config.yaml
n_head: 6
d_mlp: 256
qk_norm: false
parallel_block: false
init_std_up: 0.0763
lr: 0.00313
beta2: 0.95
lr_head: 0.0107
schedule: "wsd"
decay_shape: "linear"
doc_mask: true
Each number is 128 + 32 x the weight over its row's rms, rounded and kept within 0 to 255. Layers, rows and columns count from 0. Numbers have three digits each. The size before them is the row's rms in percent of the matrix's.

# down: layer 5 MLP down (transposed), 256x96, rms 0.1, rows 155-164, columns 0-95
# gate: layer 5 MLP gate, 256x96, rms 0.113, rows 156-164, columns 0-95
# up: layer 5 MLP up, 256x96, rms 0.104, rows 156-164, columns 0-95
down155 097:139146214135097143093071131148168108122157145108120135135160111083138103109141108107153129110167162116190133088099146169140132112131123147095151122218147173131071157134125089151017163087124110111137116118133104119101150177129108135167141128096124085128091145097167121175114111174150053185
gate156 098:092141164099078151065031109103128108121111131149094156179151108129118168131126150139161102125092117061159116186143113141124108077135100071167097177127084100123086141117093077162144104153120102133196129165129091132108165111102167109116123120109066141143150132178038108137144134129181138123
up156 105:117137104078161124090165110144158172176125115102140096117128107060105035109107164113075113125180175078070136117125097134163135181138140123098162153134151106150154077139133092192138121078056113128144084112142131075124133156115137104096142101183085116122098175136153131116150059109155087144
down156 107:169098113107174124134161112161143079130119119127146082116067118085124055066111096106114170136170123164142088150031141119153166184135100166138124106150169115153211137155106123131154103144114140114105145089157129142166107123121152122163134122145176105103089181083187162103123061127081158130
gate157 082:124122143108082121094149091204129117135047128111129148175099124160149110124150154175107087154121127096110133143106110096115181093177098095121107068118155128083193054148090154109120136118171155135138063131137120080100184153063125088167126105148110100156106149102135132148171147054164097104
up157 087:112133146181084105212118139132176120063123095073114120139119163171099115118141143111162155179177082161157166195113159203158145105135160116164149181154142099140124123112175084145101125171101149135133120149113160137186154127125150086146116121081176144115134079152078069131163144130091154165
down157 093:074114217146105085132126062200127124143105057092148128141073134133129089115126133110160109157124142092154149139114129126110154079126165075185155155117156100121090076150090144108174106169124135136135143146127142096173100159111070137119100076101158124139103055174089080177152096112106126149
gate158 087:157067181078149164088135111111061172104138087094110122073181098155115076128142156121128115120185149145155211125176168113169115060135134099160133092108097148104136081129145076140114094101107105127160115077126131136133117088114118059083107115135139174111125118155143139086139115079149193130
up158 091:140094126090112142130080129124105110161119099157098110135172130160144068122106125144119115138106243151100109122153161144109112147145075127108126101140099094145119105116132137116164121128072104160138123090190121048094089116134126097095202132115140155151138135063116031043154146126171128127
down158 090:147142131170102119075173112147164069142134149114150085105120102119109094046101141128129191117115083184117089090064111090175125182092153143103133118182131145123102154116103163158091135183148121109139155108133094112076099094147111071149144162112154122124095146071089097108160159165053167136
gate159 096:186121119136057111113121152174128124075080157116129097114093102186139174113148101188096151124097118151130096135082131168121149121122114138136152083176082100158205142057129078123035123094068146154101121139118130095089110147154179132141054168137143111136128105114122131108170133137177134120
up159 088:157153087092118128162189102080107151073150101113110133152061167138152124177057157123139104128149110151113190172164171126101173116112147083104141124095143127169138149111135106149131120171129099157150136129175143089152171081188131139101189091176061128103153090115136117041110107149141161111
down159 093:089172161133146103145124054123083166139087163141095112120142144153081064078172125117161095134037142138151209205090155098148128153127127120143155149083103095118130077176146140178114151095140101146107145115143107158124175146125071091109119054120127107127081129116127108083152129127147146102
gate160 087:102098095104098087142077091144180085078119143157056118053083104182170105181111163097137155128150125118118172150146142071107125124101079111103128113105071140155141103086182133132157153107142129108123076152095169151138146176150101116079111132129097089077076096153118116127142113163182162170
up160 103:165109135126115110170077085175124101102124120168052087101074153078143079103079129143115149186116119126152142128120230131135068175137107138131164117080157097172119166106160144115128168108141140075091091142151132153083112175133111113139160173133117153132118153111068162177102125098170171138
down160 102:146118090144157172128080098190148076127098115122129103146069140133126117085118110170130147128132198186090112089084157080147118153133141147112187113127109159112058092081104138176110149151086068049138127139148118112161163138098141149131112083147127122140156165108185104150207092137110093164
gate161 115:069160169110050141131192148095156116136128116142156205136119134192123097122159175104126078116153123124110144153159125105102120082180157056190140178080085097097104098185151141110171119141116125178111160164120110105153066142138109110131157132129115098132109072164146065139108154138103131131
up161 122:132082092139178105124141115131129121107160136114079079164126154085156199148114119137121159081138196208133072125135087133093092112062151109088155116095132122101177143121122111170117115178112131109098141094174125152096119112149208166161103127148116107112158088096194109116136078147078119073
down161 109:151106139117145142140108121134093084104097149109088123106149145115113156116103116152106116088146148135113076132120142125129117121109127125120150086140127123086255119114134105114175117124143102104126144158136135128138142109158136116119092147116164157101125179172119163122118104141118075109
gate162 090:099198122120074098115165149131085122138109110143121153100052157136107141129200141117127119097150121148097123169148127087119152087115066114158136083194185078093107107181115150100127110092173168108080097144058168129194149115146133084100143120156102111147146134106090115136126190183162116116
up162 092:094052133132132099101120075151157116108131166124151121102185085127147122111142146139161112109145105189132114108109133140155143059142118085101078144128146183188135149108116119141125124171089080162184133129171171101145161164043061154099091111080170137201103124138100105120131093065140121125
down162 098:104181126129122107119098122134119129128116103145126123131189166144141089105156102149114147100153139137076157145179182128128111070169094160135137125130126099088083129132143158073152139085126177098067089131113148068112120151133166085106180114028073139135158166164097123169050179163169106109
gate163 085:060164134104189162129137169119163162211093101117139146195102085172147087182109118101118076125148096092155163117165149117128145142139135118172175155143118155110099163106085170126151113107103120169162127138129125110093165125104159085030167094112111134097099150159076109101174153130163119105
up163 106:170102118117137143106146128124114117149116131141071113185102070070136153140123096100113107094158106135118133053112124168161096140091146177152162138108130064189150065112082076149113126141130159085144163113091111140103156077108199156096148115143125151119119136105141084154150065079186107049
down163 106:165124096136128152148109039114135080085093135113107098136115176096145148133116131130096159135098130179125075150091115109149096175110141134129136153078128099110255121103117096116089129135107116072135138162202145190157108133154139151132134154167114156110113083122170145135109095102116107164
gate164 109:111145116127112126112098094132138111102117094097141150049131137177209133123069181175123148116147138144126128163183168136109150110136105160174165135124113106103096150129064119113211101069131202115139168109156181134182143086089174079119146100117129114133143103159119116088180144127086135183
up164 098:173172224095086116122161095132117141076179156093088161098128183125175095149120115147142104139162173143154092151141111142142171107051094166116094123121127162085157135123090171110107131141118123124132158074146139144168092126097166125148130110074112069086152100127130080090152174096071171118
down164 095:157132132175112161118145080114140166153122129147155121152073160116119096117137136061185093141147099183131100129078180092116139114129139117159108158146097116173137151113148082072119153144111146151150195106070106181130169097111143137165097118178096178112138207113142108132222137090172079132